config.yaml
num_attention_heads: 5
rope_fraction: 1.0
attn_scale: 0.125
init_std_o: 0.0
beta1: 0.9
lr_head: 0.00593
schedule: "wsd"
final_lr_fraction: 0.05
batch_tokens: [32768, 65536, 98304]
Each number is 200 + 30 x the weight over the matrix's rms, rounded and kept within 0 to 999. Layers, rows and columns count from 0.

# layer 15 attention query, 320x320, rms 0.045, rows 188-191, columns 240-319
194,270,194,216,177,192,228,200,199,190,47,238,228,215,168,224,128,340,180,215,200,148,227,219,138,210,124,238,200,206,212,204,236,196,192,212,179,131,159,151,247,257,209,233,190,252,193,309,249,207,144,263,198,155,154,245,136,150,126,145,190,192,117,165,204,131,256,263,170,237,165,103,256,124,166,202,197,134,224,172
220,244,173,253,237,207,141,262,265,192,175,229,169,204,277,125,194,285,164,186,170,201,172,145,172,160,256,220,200,154,139,232,214,186,152,197,103,189,272,164,244,169,219,122,203,209,217,233,229,187,198,221,122,240,199,308,243,157,207,278,184,327,250,245,253,179,141,281,157,227,284,247,98,219,245,251,178,204,183,227
142,243,141,234,243,225,175,156,178,140,277,201,204,190,260,158,246,251,171,214,234,230,177,180,120,149,223,218,130,158,155,249,215,268,225,145,202,207,245,165,187,228,166,222,152,272,242,278,108,218,162,210,154,266,224,287,185,228,173,229,199,123,248,160,231,185,199,131,193,201,207,274,211,180,130,181,214,161,193,229
188,161,193,158,212,185,153,277,238,155,161,128,234,208,123,274,274,286,258,144,220,147,145,186,217,264,227,207,215,244,198,142,217,181,271,204,143,219,263,187,210,150,115,249,163,211,205,233,195,223,161,149,202,227,261,190,219,182,209,221,209,125,207,200,277,231,150,251,235,245,171,194,243,210,210,95,192,271,200,209
# layer 15 attention key, 320x320, rms 0.0471, rows 188-191, columns 240-319
237,190,228,211,152,214,157,252,185,164,229,239,264,92,259,206,221,224,133,218,156,267,220,218,193,150,222,249,248,162,224,207,235,206,290,246,61,226,221,118,170,247,162,169,216,209,153,233,162,239,167,329,232,152,213,267,104,190,231,232,149,213,226,107,225,233,175,191,175,308,285,115,222,199,145,274,182,248,183,145
186,110,245,201,206,208,209,185,204,176,216,230,103,220,204,212,266,138,190,270,229,210,99,132,195,180,208,207,206,264,182,242,238,285,175,157,113,175,225,181,288,99,268,121,177,229,222,145,199,234,218,209,177,240,119,279,149,198,235,240,181,217,254,173,286,275,245,160,228,268,153,194,202,185,206,229,184,114,254,290
230,174,245,223,235,111,242,243,256,262,98,237,160,227,235,171,207,169,166,283,244,258,186,139,90,150,190,203,202,287,235,183,251,170,164,238,258,182,190,175,141,235,296,215,157,107,176,231,161,213,254,191,246,262,185,257,245,66,219,202,78,190,212,216,204,132,181,181,163,221,337,179,221,135,134,110,213,173,277,189
200,299,113,103,183,180,176,237,161,191,121,248,107,182,218,233,181,193,233,173,234,132,184,205,74,233,179,159,248,107,165,224,253,206,208,281,145,255,234,277,204,182,222,218,229,164,237,205,121,179,306,149,281,220,255,161,200,216,225,224,133,215,244,221,221,262,186,253,210,189,163,243,271,244,195,98,254,201,264,203
# layer 15 attention value, 320x320, rms 0.0797, rows 128-167, columns 240-319
241,152,221,226,201,207,182,212,216,255,250,210,232,92,172,224,283,279,247,226,202,178,172,245,197,182,223,202,236,181,166,207,169,236,183,261,168,222,192,118,199,114,185,98,164,265,215,165,235,224,169,233,197,230,218,158,189,210,278,150,183,164,198,283,169,196,235,236,170,156,194,259,183,233,150,124,148,194,190,237
214,207,256,138,139,254,97,236,197,242,189,206,244,189,224,203,225,171,169,172,194,198,233,171,158,189,205,209,192,213,218,199,155,173,182,218,230,202,213,188,128,267,101,162,213,180,235,250,221,227,222,231,193,193,148,201,186,235,207,247,220,151,190,204,229,262,236,235,146,261,206,224,196,218,206,126,284,257,197,234
242,166,204,149,194,256,136,192,138,204,163,208,177,190,176,196,155,182,165,212,144,220,171,181,230,173,178,118,143,179,239,198,205,103,160,278,193,156,237,217,231,208,265,237,196,149,223,267,273,214,304,129,228,179,236,214,237,179,176,200,209,193,105,148,185,168,158,215,139,239,191,211,137,153,196,222,232,240,180,152
191,160,173,201,153,235,229,166,237,200,214,198,251,228,141,169,184,185,183,170,137,174,126,229,146,194,233,225,212,218,186,183,170,203,182,244,225,188,132,191,211,200,253,145,195,174,164,237,285,242,215,162,214,195,285,221,197,207,159,192,189,193,195,193,194,198,106,172,169,119,135,171,105,125,153,196,137,271,186,227
133,197,197,230,315,185,207,184,267,201,219,283,252,166,179,194,207,149,204,196,161,135,230,220,159,240,175,238,153,155,255,219,265,178,220,136,168,246,170,211,237,208,106,194,210,217,177,200,207,228,182,164,146,175,161,150,187,237,215,234,270,232,231,189,122,250,138,226,187,184,179,240,215,233,190,189,198,146,185,177
284,167,180,164,166,207,252,177,238,180,191,198,223,155,228,144,218,152,147,242,195,222,147,150,126,206,279,193,157,191,224,197,138,218,196,159,282,131,194,172,197,275,131,117,152,203,220,218,212,186,192,144,216,232,190,193,221,226,261,130,156,164,126,212,195,219,200,192,207,243,172,261,164,228,120,250,159,185,166,203
101,163,171,235,228,197,192,130,143,184,225,261,209,238,243,220,178,122,192,202,171,254,242,167,149,235,88,182,250,246,134,225,209,259,193,179,168,128,206,211,235,237,163,193,198,244,171,180,225,151,292,201,196,168,246,195,198,226,290,193,222,229,147,181,178,253,202,111,165,217,190,216,258,240,196,190,190,253,239,220
207,184,227,167,230,197,249,208,174,243,118,251,269,200,138,87,234,171,141,246,159,291,235,187,181,236,110,238,142,123,196,178,313,196,187,245,227,176,219,174,178,155,185,241,263,180,176,220,191,238,118,237,212,141,183,156,130,267,179,208,145,223,231,308,178,172,222,225,181,287,263,178,173,198,177,230,176,210,302,205
183,244,270,158,221,263,193,103,185,234,151,213,99,222,216,182,245,142,239,150,205,216,181,242,162,291,204,241,179,230,172,237,188,310,185,232,203,242,186,233,240,228,236,176,176,221,222,163,181,240,156,242,231,134,154,216,185,213,209,157,188,212,265,190,193,191,223,115,91,175,237,200,195,159,275,125,184,209,266,148
217,186,207,188,244,205,122,264,203,159,191,128,160,218,174,171,153,190,183,181,219,210,238,160,173,159,199,185,182,162,273,241,151,233,242,229,203,249,240,188,243,248,129,188,171,212,238,195,202,254,260,144,163,130,242,291,205,220,200,204,233,262,194,229,242,151,151,194,246,172,204,177,144,211,286,215,198,208,158,227
254,141,216,184,201,157,281,163,107,269,174,269,236,180,225,317,186,185,249,212,123,177,147,132,213,206,190,178,162,149,181,86,223,195,163,227,211,185,266,155,228,195,133,165,266,153,213,179,172,233,275,270,179,164,146,232,210,179,210,135,102,214,212,221,188,252,222,242,208,165,143,195,172,227,241,182,194,198,220,203
169,221,215,207,125,193,212,234,119,176,225,207,185,168,245,193,187,177,177,221,189,182,213,157,212,229,281,184,179,156,153,213,176,211,255,212,199,250,209,184,244,177,233,221,194,173,200,193,237,228,135,140,222,170,191,244,210,180,141,189,210,285,169,211,201,273,304,181,219,119,162,70,197,190,174,251,300,175,191,159
201,274,213,219,184,252,229,293,194,188,197,168,130,131,108,148,232,148,244,118,160,204,211,157,200,185,257,210,216,204,171,179,260,183,137,262,179,188,288,180,192,154,176,208,223,120,216,196,252,178,154,88,202,162,219,178,165,192,256,248,167,233,139,223,250,209,201,223,173,170,193,150,208,165,113,180,162,236,167,163
154,136,231,187,222,217,192,197,251,267,295,194,215,190,240,172,208,157,193,201,211,261,256,194,216,234,199,236,199,217,180,118,199,82,147,203,209,172,232,194,227,163,197,272,208,189,162,142,180,284,193,212,108,181,175,234,192,160,182,153,232,262,223,154,204,170,201,132,165,207,262,159,201,219,304,155,196,215,218,180
240,205,239,206,245,203,294,124,188,202,209,132,278,155,199,260,217,173,220,176,268,216,195,205,184,196,209,152,243,151,213,159,176,183,177,203,228,221,237,188,210,295,234,250,283,115,220,220,192,161,189,201,217,170,262,197,151,97,187,221,180,191,200,258,157,218,170,100,266,213,201,210,177,232,205,268,197,243,192,201
160,162,176,280,259,238,161,139,233,263,228,239,135,187,275,155,172,153,187,188,173,263,240,201,248,258,223,201,203,140,217,205,231,177,276,217,217,217,175,185,219,211,235,172,144,242,172,243,174,213,165,186,136,136,207,174,212,190,198,130,263,150,202,175,242,215,236,247,162,246,192,253,280,293,246,199,146,179,144,200
205,177,124,183,173,212,106,188,173,230,188,237,219,227,180,201,202,120,190,179,201,215,210,210,196,93,239,244,292,191,182,262,162,148,215,196,240,168,216,244,220,218,225,234,227,243,238,185,202,170,170,189,208,257,205,232,246,186,208,161,201,204,217,215,185,130,214,242,190,260,208,122,285,186,225,184,188,123,215,214
125,143,180,222,198,219,248,171,281,259,229,201,226,223,172,207,205,195,159,277,250,229,193,232,277,152,170,141,131,185,204,173,162,243,177,192,170,209,201,183,243,185,158,178,220,215,247,266,248,197,228,213,150,294,166,176,212,172,150,179,167,187,221,212,176,68,239,224,185,206,218,197,216,190,181,224,202,199,193,184
224,195,191,199,226,274,113,190,223,165,148,71,152,292,175,164,182,106,104,120,117,194,198,226,123,195,124,193,210,158,169,206,186,214,124,226,203,145,155,213,179,170,180,198,186,203,222,180,156,190,126,185,232,191,177,182,189,175,294,214,188,267,252,135,183,183,192,218,235,211,209,165,238,220,173,216,196,202,240,214
204,189,129,194,118,241,225,141,191,165,164,151,205,233,130,247,135,157,151,205,134,149,225,249,140,131,174,262,195,213,109,211,141,161,130,169,187,112,207,184,271,195,179,186,177,209,199,250,229,159,189,215,204,175,216,275,233,221,205,225,227,211,207,175,153,180,270,203,267,208,207,164,212,224,211,247,196,203,163,240
250,209,132,179,159,202,236,127,210,212,247,231,187,179,194,189,250,210,202,136,267,207,226,207,161,311,168,229,193,202,230,323,140,145,224,179,261,263,228,234,233,197,203,159,249,220,123,180,206,206,186,242,193,251,154,207,135,202,203,162,209,209,119,286,149,131,203,180,207,210,214,179,171,198,239,205,149,144,185,154
232,301,258,171,220,203,190,191,225,216,148,190,236,163,236,184,160,212,267,131,185,178,195,267,178,168,174,238,120,166,121,211,101,228,162,169,153,206,119,168,111,220,236,239,235,207,220,208,220,230,175,205,216,198,127,141,278,252,156,209,167,141,235,210,217,147,209,206,224,181,45,182,249,243,270,129,185,164,243,204
207,169,247,241,186,178,173,195,196,179,226,207,133,181,231,186,199,179,155,212,202,163,194,210,229,217,275,147,238,287,209,201,197,155,188,275,218,279,228,211,190,221,144,134,209,173,166,190,178,249,221,190,199,200,221,242,306,243,154,173,136,130,220,213,180,192,188,192,249,166,138,199,219,262,216,168,169,253,231,229
193,137,235,150,220,147,227,128,240,229,234,198,127,216,155,192,207,162,160,183,203,206,165,164,152,186,243,232,231,210,188,161,156,217,191,156,190,226,189,182,261,245,199,158,191,276,245,244,207,130,260,214,159,216,228,220,253,173,163,273,158,164,199,183,251,192,186,147,190,215,220,214,209,201,179,163,219,250,178,194
223,126,150,204,204,169,197,271,140,194,176,200,256,205,237,224,175,194,164,203,217,209,188,209,298,229,172,237,175,167,130,230,201,154,237,156,163,265,209,201,158,197,306,228,186,316,201,159,195,209,231,148,285,70,198,97,206,146,241,185,219,285,167,231,222,240,168,242,219,164,191,214,246,161,66,171,226,120,221,218
161,146,152,147,188,247,194,189,199,217,238,192,233,210,131,226,180,169,219,181,192,206,186,171,202,196,171,147,176,275,238,195,155,41,195,197,208,266,245,249,175,125,165,239,138,192,207,169,238,181,246,243,220,148,185,215,240,185,211,143,109,217,168,168,172,186,206,218,221,202,218,122,240,168,119,226,218,219,265,176
241,203,233,169,183,351,146,223,183,270,176,214,159,146,149,225,220,216,158,230,209,183,161,194,229,245,201,165,208,224,245,184,216,283,229,197,191,176,151,234,189,223,166,206,144,155,201,225,199,167,142,200,167,201,234,221,236,203,192,254,195,213,204,204,228,170,163,160,260,230,192,133,155,218,224,121,126,223,254,210
152,249,275,213,262,206,219,218,247,202,275,261,145,209,227,210,173,197,191,232,231,162,146,249,203,131,180,188,212,227,188,216,175,209,235,191,208,176,204,174,169,220,174,224,204,309,129,111,275,180,186,202,215,126,242,207,196,202,236,208,203,142,150,173,203,184,164,194,248,294,159,129,251,153,124,240,171,204,206,153
232,185,212,135,268,175,156,170,203,212,199,207,191,174,205,202,176,241,168,117,193,140,126,241,222,183,148,240,173,194,285,189,212,167,172,192,196,191,192,220,214,203,224,202,152,214,189,179,139,251,174,220,174,150,233,189,205,140,194,215,166,189,271,286,141,184,201,209,195,245,213,193,228,133,222,280,207,210,135,224
170,254,253,218,191,149,168,191,235,191,210,171,187,157,227,279,217,222,221,140,181,188,218,225,195,215,169,221,212,216,223,215,112,161,154,163,188,198,270,258,171,178,248,202,175,164,182,208,220,200,107,217,224,235,259,219,174,206,175,154,152,173,184,228,212,238,174,202,187,202,233,137,214,218,171,191,200,219,101,204
204,181,180,162,169,187,219,201,176,188,190,214,226,214,226,194,235,206,171,214,213,132,249,193,166,174,126,249,153,244,213,209,198,130,224,257,175,297,189,190,225,46,181,154,233,148,189,217,186,227,141,167,200,224,165,281,159,169,206,302,244,229,162,237,206,197,187,145,195,259,137,204,126,176,189,180,137,202,157,223
206,185,207,231,249,217,195,165,188,189,174,219,115,247,196,145,103,248,150,202,191,176,212,189,153,192,233,214,158,236,220,199,162,205,164,214,195,184,248,147,235,173,189,176,174,239,249,230,122,181,229,177,149,143,187,172,151,172,124,237,240,241,173,266,225,239,196,284,216,146,219,174,261,228,127,233,231,261,202,235
219,190,240,235,143,249,215,192,208,184,256,216,161,185,218,108,144,173,223,256,161,193,149,257,158,180,150,168,205,114,145,165,145,227,189,198,236,214,125,172,219,200,283,150,237,195,228,157,153,198,207,208,209,172,285,212,188,232,268,203,180,194,221,223,247,223,200,200,210,222,228,234,201,317,146,178,220,174,169,171
332,181,267,149,181,152,211,220,225,182,189,147,177,346,223,197,241,100,213,186,205,183,246,204,144,224,242,227,177,151,167,200,222,129,226,228,157,226,162,260,248,242,201,177,223,171,167,238,252,199,260,289,225,179,182,172,202,154,167,249,141,158,173,127,136,188,257,170,197,103,207,217,235,213,190,177,182,202,284,208
196,159,214,241,212,260,172,187,243,229,179,197,258,244,174,172,193,194,260,112,217,177,122,184,203,231,195,168,210,255,175,143,236,235,177,160,179,166,254,306,200,181,201,199,211,211,123,223,223,174,246,191,169,250,214,231,197,161,247,238,184,236,181,254,224,152,172,166,224,182,178,210,167,264,221,203,173,220,148,129
192,218,204,132,168,231,161,159,178,246,148,157,161,226,236,183,212,172,143,180,248,264,117,204,169,261,194,134,179,180,255,220,243,236,147,186,217,233,147,232,148,180,191,178,189,180,159,209,193,160,230,156,205,224,152,189,294,212,179,199,262,168,239,229,232,199,230,175,217,219,101,150,201,241,210,162,243,146,199,156
188,157,219,134,173,195,227,248,193,226,251,190,204,189,231,208,184,234,199,215,167,181,199,251,189,215,282,162,202,174,222,229,155,361,149,222,211,160,273,166,219,188,171,288,143,168,201,185,184,192,218,196,240,169,192,191,199,187,234,153,303,116,216,271,193,183,226,104,227,239,234,114,156,264,200,186,255,179,162,118
210,220,230,280,177,162,240,270,208,203,203,252,173,193,178,233,203,164,246,118,233,246,191,164,305,211,205,224,230,228,240,199,153,216,257,220,165,137,157,188,205,180,136,228,216,182,145,157,235,275,199,213,182,183,197,175,211,202,172,213,158,215,194,257,160,192,218,235,228,275,166,180,202,208,253,187,195,182,199,258
162,179,152,161,232,204,247,194,235,190,176,214,258,95,228,209,235,191,149,194,157,209,221,118,142,181,193,209,214,311,214,262,207,184,205,216,221,185,312,153,226,244,246,224,195,232,215,208,184,154,149,231,214,246,162,207,214,148,284,256,191,151,257,175,153,217,169,205,197,203,197,275,176,262,136,255,290,229,187,230
239,147,278,211,212,231,263,187,230,298,240,299,232,206,147,214,196,264,175,195,197,188,181,248,154,240,122,162,245,222,249,192,206,198,227,206,252,199,234,220,175,228,166,172,215,198,227,145,187,177,185,108,203,141,197,124,187,135,168,243,185,262,129,195,170,249,183,244,147,162,215,257,220,255,195,195,222,179,197,185
# layer 15 attention output (transposed), 320x320, rms 0.0716, rows 128-167, columns 240-319
211,168,218,191,154,204,204,224,265,183,182,171,257,160,241,283,197,198,205,141,190,256,208,229,287,267,143,234,283,199,140,138,209,229,172,124,131,205,175,199,201,175,228,268,232,214,170,210,240,170,199,153,182,239,167,153,231,169,167,123,229,158,222,144,189,205,190,223,210,176,220,163,222,188,188,251,193,265,235,188
226,148,206,178,180,132,290,256,195,227,211,230,257,315,162,182,187,242,210,212,250,247,251,181,217,163,346,145,212,274,130,145,243,188,203,232,230,196,175,239,221,145,222,192,182,250,219,248,157,147,179,248,205,199,203,169,174,248,158,196,245,183,171,126,227,245,215,207,173,192,138,186,188,209,174,180,246,208,224,223
204,191,196,211,283,159,211,202,205,189,168,207,128,130,213,267,175,191,137,201,146,249,172,168,113,236,189,249,222,201,175,258,148,223,160,153,190,259,94,145,269,213,183,201,202,225,98,215,215,142,219,219,174,162,213,235,143,242,172,179,197,235,202,261,251,209,199,193,233,148,229,192,186,250,260,223,228,219,176,205
158,224,154,203,248,273,192,210,239,184,239,206,122,198,186,224,238,142,167,231,216,194,243,223,253,202,234,174,273,257,247,223,188,217,220,188,232,180,239,165,205,157,196,177,208,185,145,249,157,212,164,208,170,112,196,275,192,219,161,225,267,245,202,213,172,196,242,226,245,214,210,212,229,159,236,243,181,161,169,198
197,182,174,224,136,142,236,202,149,171,259,200,192,225,259,189,182,232,191,135,211,254,247,199,230,126,164,243,152,250,240,222,178,160,155,233,166,177,262,219,244,177,143,218,226,161,188,194,186,243,165,270,181,151,261,231,199,213,224,170,217,142,176,220,158,154,220,210,224,228,214,204,172,182,264,224,187,166,156,146
190,263,298,272,249,256,212,229,206,206,226,179,180,187,170,216,193,206,196,199,133,211,236,172,196,229,256,194,122,221,221,183,245,149,226,219,151,197,262,267,192,189,278,214,180,246,225,257,124,206,185,138,127,132,213,211,181,242,136,254,166,192,204,211,191,227,184,143,224,209,216,211,184,184,271,269,278,246,184,111
227,219,141,255,220,191,208,181,189,252,175,175,172,182,207,222,285,237,291,250,169,189,217,288,202,200,229,252,232,244,228,193,116,164,238,182,184,207,318,120,208,210,90,161,161,207,203,250,151,212,190,163,215,220,223,202,151,172,107,129,144,180,162,153,95,260,140,222,205,218,196,205,265,194,188,230,186,187,185,173
237,191,159,183,285,222,181,203,222,151,254,223,199,241,163,187,146,221,168,249,160,178,188,270,240,279,210,216,222,224,271,197,209,181,285,127,186,174,218,208,190,186,170,236,200,213,230,181,195,277,216,195,243,251,226,208,188,199,190,194,240,190,197,213,219,199,199,170,169,188,200,187,310,138,236,186,220,257,120,126
220,140,230,192,179,239,233,200,180,177,201,202,215,222,173,168,197,311,208,304,198,185,220,180,173,248,244,266,218,155,201,143,200,132,289,171,141,161,279,175,191,185,151,273,318,102,218,70,272,178,256,142,178,191,242,198,289,132,224,235,229,211,270,206,176,186,217,221,217,273,205,210,213,170,225,185,245,192,149,245
189,237,162,182,210,199,286,159,219,205,175,238,249,190,267,165,215,250,211,227,136,202,204,218,225,273,209,113,199,200,168,157,200,177,212,224,274,200,227,226,249,249,198,167,167,218,155,92,166,168,152,178,202,234,152,202,164,165,175,242,158,169,251,201,256,179,182,236,240,221,150,212,94,121,225,244,144,122,115,176
212,188,195,181,305,190,203,181,203,205,246,164,173,225,220,146,238,184,264,236,221,213,148,235,246,266,155,199,219,214,139,341,221,160,213,191,175,199,174,196,191,157,255,237,224,166,192,229,196,213,205,242,189,208,222,210,186,199,223,199,149,226,231,131,160,146,243,209,236,242,220,220,134,177,164,191,156,145,172,129
224,192,179,208,268,197,208,108,260,236,165,183,195,242,215,190,256,185,208,182,182,266,236,170,105,217,191,185,191,227,192,164,242,238,209,114,156,254,189,183,169,212,192,198,207,182,209,238,208,221,251,261,177,236,161,177,217,186,189,185,238,155,190,234,140,187,250,189,178,321,167,198,169,131,132,165,147,190,193,174
251,252,240,189,239,147,241,170,185,183,190,219,260,260,165,203,186,239,211,227,211,188,195,183,203,155,188,200,212,191,165,229,201,230,233,144,296,226,207,254,227,186,253,212,229,230,157,199,208,209,200,224,217,286,166,190,263,141,140,246,120,158,271,165,171,221,191,183,152,206,193,168,233,238,229,220,306,152,234,152
266,224,103,173,117,208,213,231,175,199,213,218,141,342,136,236,147,292,223,188,183,170,211,161,176,170,172,160,195,147,126,228,216,222,176,207,175,198,180,197,169,197,258,195,226,179,154,193,201,231,158,233,200,169,128,195,204,223,155,280,238,128,186,190,182,211,144,182,299,200,202,223,251,260,210,315,170,204,195,240
164,206,208,208,157,213,152,245,217,218,177,221,190,241,235,159,186,230,202,286,217,107,212,145,203,283,175,182,177,206,227,244,220,198,192,201,218,214,108,230,219,202,138,209,215,238,207,282,215,223,209,213,159,180,203,187,256,217,259,139,231,233,265,260,166,216,228,265,223,215,192,172,156,191,240,46,203,203,241,181
194,212,302,122,134,258,232,196,172,173,153,256,186,144,252,188,220,234,277,194,299,229,200,216,120,179,267,255,209,210,220,236,165,133,174,222,138,228,181,191,257,227,236,190,212,188,207,132,82,148,153,142,227,229,182,291,176,137,245,192,164,223,190,203,150,185,193,219,235,122,211,212,163,128,202,118,206,241,228,207
186,182,231,267,258,183,239,218,196,197,192,184,164,184,204,148,235,234,279,283,237,178,240,233,201,225,139,172,151,220,168,200,184,202,206,196,198,209,117,238,241,176,195,190,228,169,185,167,222,161,184,186,154,122,208,216,208,179,215,235,202,168,186,227,185,222,228,167,212,178,263,228,191,233,185,216,154,152,151,250
205,193,238,245,242,188,189,337,186,216,203,88,191,129,150,222,209,255,93,146,216,194,219,163,189,209,206,246,198,209,96,207,178,175,270,185,191,190,139,196,239,271,212,195,186,122,230,89,139,261,210,249,222,242,252,186,185,158,248,136,231,276,130,197,232,145,248,219,217,194,213,167,173,217,188,237,186,131,269,174
149,164,179,237,209,230,298,152,192,255,171,144,231,159,238,191,210,207,184,253,195,161,213,175,301,219,149,230,180,246,179,273,176,171,204,186,231,159,224,197,160,204,238,217,164,196,243,177,201,217,254,282,182,175,180,222,208,161,204,264,167,232,154,260,145,154,215,181,204,319,202,171,243,243,213,183,241,225,221,330
199,175,181,239,214,168,217,130,173,224,216,161,221,210,295,230,199,208,275,114,272,213,207,123,201,217,233,151,177,235,219,252,198,238,234,112,224,158,247,158,194,223,310,204,245,173,240,202,213,233,129,250,194,281,195,213,140,252,230,249,213,156,159,156,175,193,132,212,131,240,229,183,256,187,201,145,240,193,164,231
193,175,183,195,159,205,204,206,208,184,233,250,176,255,206,183,228,203,127,186,169,162,241,198,186,116,152,270,153,185,157,146,221,227,265,238,178,206,146,76,239,221,162,228,143,226,181,293,204,175,234,108,241,231,180,171,242,230,208,179,167,180,242,224,146,251,219,181,225,218,195,199,237,155,164,197,219,216,179,208
225,181,176,218,184,163,216,191,193,161,229,151,205,211,281,243,203,232,142,223,225,193,193,184,227,215,268,154,239,160,147,162,218,184,220,219,231,180,182,170,238,132,157,118,253,238,199,190,248,243,160,187,191,211,176,212,170,187,275,131,227,292,177,245,262,243,172,217,139,220,226,210,88,161,150,222,211,180,196,159
201,172,135,179,285,229,202,254,215,192,197,264,203,203,185,230,180,178,176,242,225,240,195,217,189,245,127,287,186,209,195,208,192,223,232,115,148,172,188,212,256,232,172,189,229,247,217,260,189,268,134,176,266,174,131,145,159,235,194,174,262,205,222,200,200,182,185,240,236,299,228,230,173,188,218,188,246,220,237,118
179,243,220,184,167,195,159,147,133,192,219,210,260,208,174,245,223,217,179,259,226,130,257,185,192,261,120,178,263,169,178,141,221,200,182,227,231,241,217,251,239,167,169,253,252,141,180,228,213,185,317,171,222,231,147,219,196,270,197,208,243,148,234,200,183,155,168,186,179,155,180,180,160,205,213,224,272,194,184,244
237,160,256,233,184,195,119,256,181,251,167,246,226,186,190,174,238,208,214,171,193,176,195,309,163,168,177,220,124,202,208,152,187,138,157,245,198,226,156,252,180,186,177,195,181,218,297,252,178,223,181,152,170,206,199,229,348,245,199,184,184,140,197,201,152,204,233,208,188,174,194,246,217,251,240,258,115,229,190,188
184,225,220,188,169,216,188,181,231,196,254,173,221,185,176,219,200,187,190,251,152,143,270,172,143,188,184,179,168,163,126,184,215,184,247,246,219,203,212,154,161,176,315,247,207,223,139,216,192,261,179,133,158,206,165,215,235,236,160,351,298,124,226,251,213,223,142,181,249,192,237,199,242,182,231,128,256,213,191,157
150,221,145,218,211,142,216,224,145,250,146,210,170,187,209,242,191,143,221,273,216,233,165,193,194,202,190,256,217,206,130,110,173,170,193,208,152,188,199,127,236,192,203,280,151,232,204,134,245,230,165,208,207,133,197,197,187,147,215,170,216,155,224,176,226,215,169,194,197,187,172,205,219,163,189,246,233,228,59,195
158,180,157,246,147,209,223,226,209,137,178,138,218,220,164,225,168,197,154,119,243,271,208,200,131,241,204,315,162,197,237,175,159,132,241,257,231,182,291,242,187,133,194,293,221,230,195,219,220,253,211,142,189,223,208,143,243,163,299,252,129,150,235,216,241,193,230,277,219,252,195,187,216,239,234,166,220,175,252,258
176,182,182,134,226,254,203,182,175,152,143,185,206,277,183,171,140,201,220,215,290,165,224,223,237,192,110,233,205,169,209,222,225,225,218,100,186,173,288,187,157,165,139,221,137,132,162,233,180,235,220,205,180,254,237,205,160,170,263,151,206,165,184,273,220,263,226,239,196,200,202,184,228,217,220,172,114,190,121,203
216,230,211,273,202,216,202,280,183,209,196,162,226,219,216,219,267,237,241,192,258,197,178,193,172,223,217,99,192,202,171,163,191,137,279,179,213,220,229,178,158,145,187,185,124,116,293,264,183,207,217,188,215,139,159,190,164,169,204,225,220,207,188,266,209,192,130,158,230,238,259,154,234,189,215,246,151,180,241,234
201,150,207,96,155,222,218,158,242,160,269,201,201,180,193,194,216,145,197,230,238,245,183,173,221,297,158,169,235,189,189,182,229,199,186,157,239,161,219,258,200,244,259,263,145,219,284,164,179,216,206,195,181,213,240,238,210,255,218,155,174,195,223,253,257,153,176,199,180,137,225,213,303,205,185,259,205,196,178,211
151,199,168,232,243,201,226,129,264,198,213,202,193,169,182,219,199,223,252,212,201,190,250,139,191,127,167,128,202,191,192,164,180,202,213,199,188,217,136,285,197,241,160,196,272,201,235,188,132,160,244,215,196,188,164,143,184,286,237,181,193,261,164,166,209,196,156,207,228,259,223,228,108,173,204,151,237,198,187,224
243,219,189,244,183,176,139,200,210,213,134,201,233,192,244,155,220,188,280,157,281,156,231,181,238,202,205,182,224,215,211,193,217,226,160,121,211,280,260,175,203,143,188,226,230,225,142,286,92,233,156,197,191,151,273,156,176,234,190,195,175,214,218,259,192,144,178,208,198,208,181,213,183,217,212,257,188,182,195,248
199,206,230,240,178,224,217,242,202,202,219,231,237,228,172,252,216,180,220,242,200,160,192,171,222,158,255,183,166,199,256,256,193,239,234,250,275,181,122,114,198,190,156,161,214,215,218,200,237,263,211,211,180,174,190,207,151,159,200,193,194,261,132,133,241,185,188,250,220,282,163,187,167,150,221,192,156,148,230,251
159,201,174,200,209,239,227,173,200,212,219,213,158,233,152,257,137,198,264,184,182,254,158,197,165,149,153,267,128,247,131,209,257,156,199,236,163,191,284,210,213,215,214,262,241,206,213,183,147,176,231,224,182,184,173,254,176,135,196,184,183,269,223,206,227,272,217,232,185,144,199,189,241,131,224,283,179,215,254,177
244,242,277,113,171,239,238,274,148,168,243,133,191,135,124,215,176,198,173,206,138,207,232,159,139,168,213,129,198,184,150,180,284,268,226,115,179,142,139,180,191,135,168,224,238,221,253,219,197,160,140,278,213,179,183,240,194,228,207,116,136,212,210,279,223,188,196,168,167,262,191,207,221,123,200,220,216,246,230,256
194,220,250,206,283,248,214,196,188,181,296,160,153,190,240,193,182,194,217,186,236,234,132,223,223,243,148,256,189,201,179,153,127,156,206,170,105,223,160,216,181,211,175,172,217,229,237,197,201,184,206,201,164,197,217,186,219,135,265,241,190,243,212,134,188,155,95,159,284,161,144,196,275,193,207,224,161,208,229,271
222,189,174,154,259,171,165,156,203,167,180,182,182,177,152,224,150,221,152,220,192,255,221,236,206,276,225,217,158,193,206,138,256,193,159,206,179,120,179,229,153,214,205,124,194,202,276,183,194,238,172,211,227,197,214,244,188,169,115,185,190,210,199,210,183,231,188,181,243,143,178,204,110,200,196,224,177,159,196,255
236,272,205,268,177,244,144,130,200,247,275,210,209,324,182,179,164,205,174,190,210,250,191,247,287,168,169,179,242,176,157,181,191,181,248,221,184,155,127,251,192,207,198,268,218,212,189,213,248,218,182,154,200,170,192,181,196,219,173,259,146,193,179,205,295,236,278,169,169,247,159,207,128,253,214,310,211,209,203,278
243,151,113,261,165,221,185,176,178,134,242,300,175,264,197,219,185,110,145,201,147,161,179,234,167,256,302,224,225,205,279,217,256,218,177,228,171,203,201,176,224,199,240,181,141,144,189,217,174,231,241,226,168,306,294,146,211,163,192,230,221,266,232,192,204,199,230,142,245,177,230,187,233,191,166,216,156,200,304,193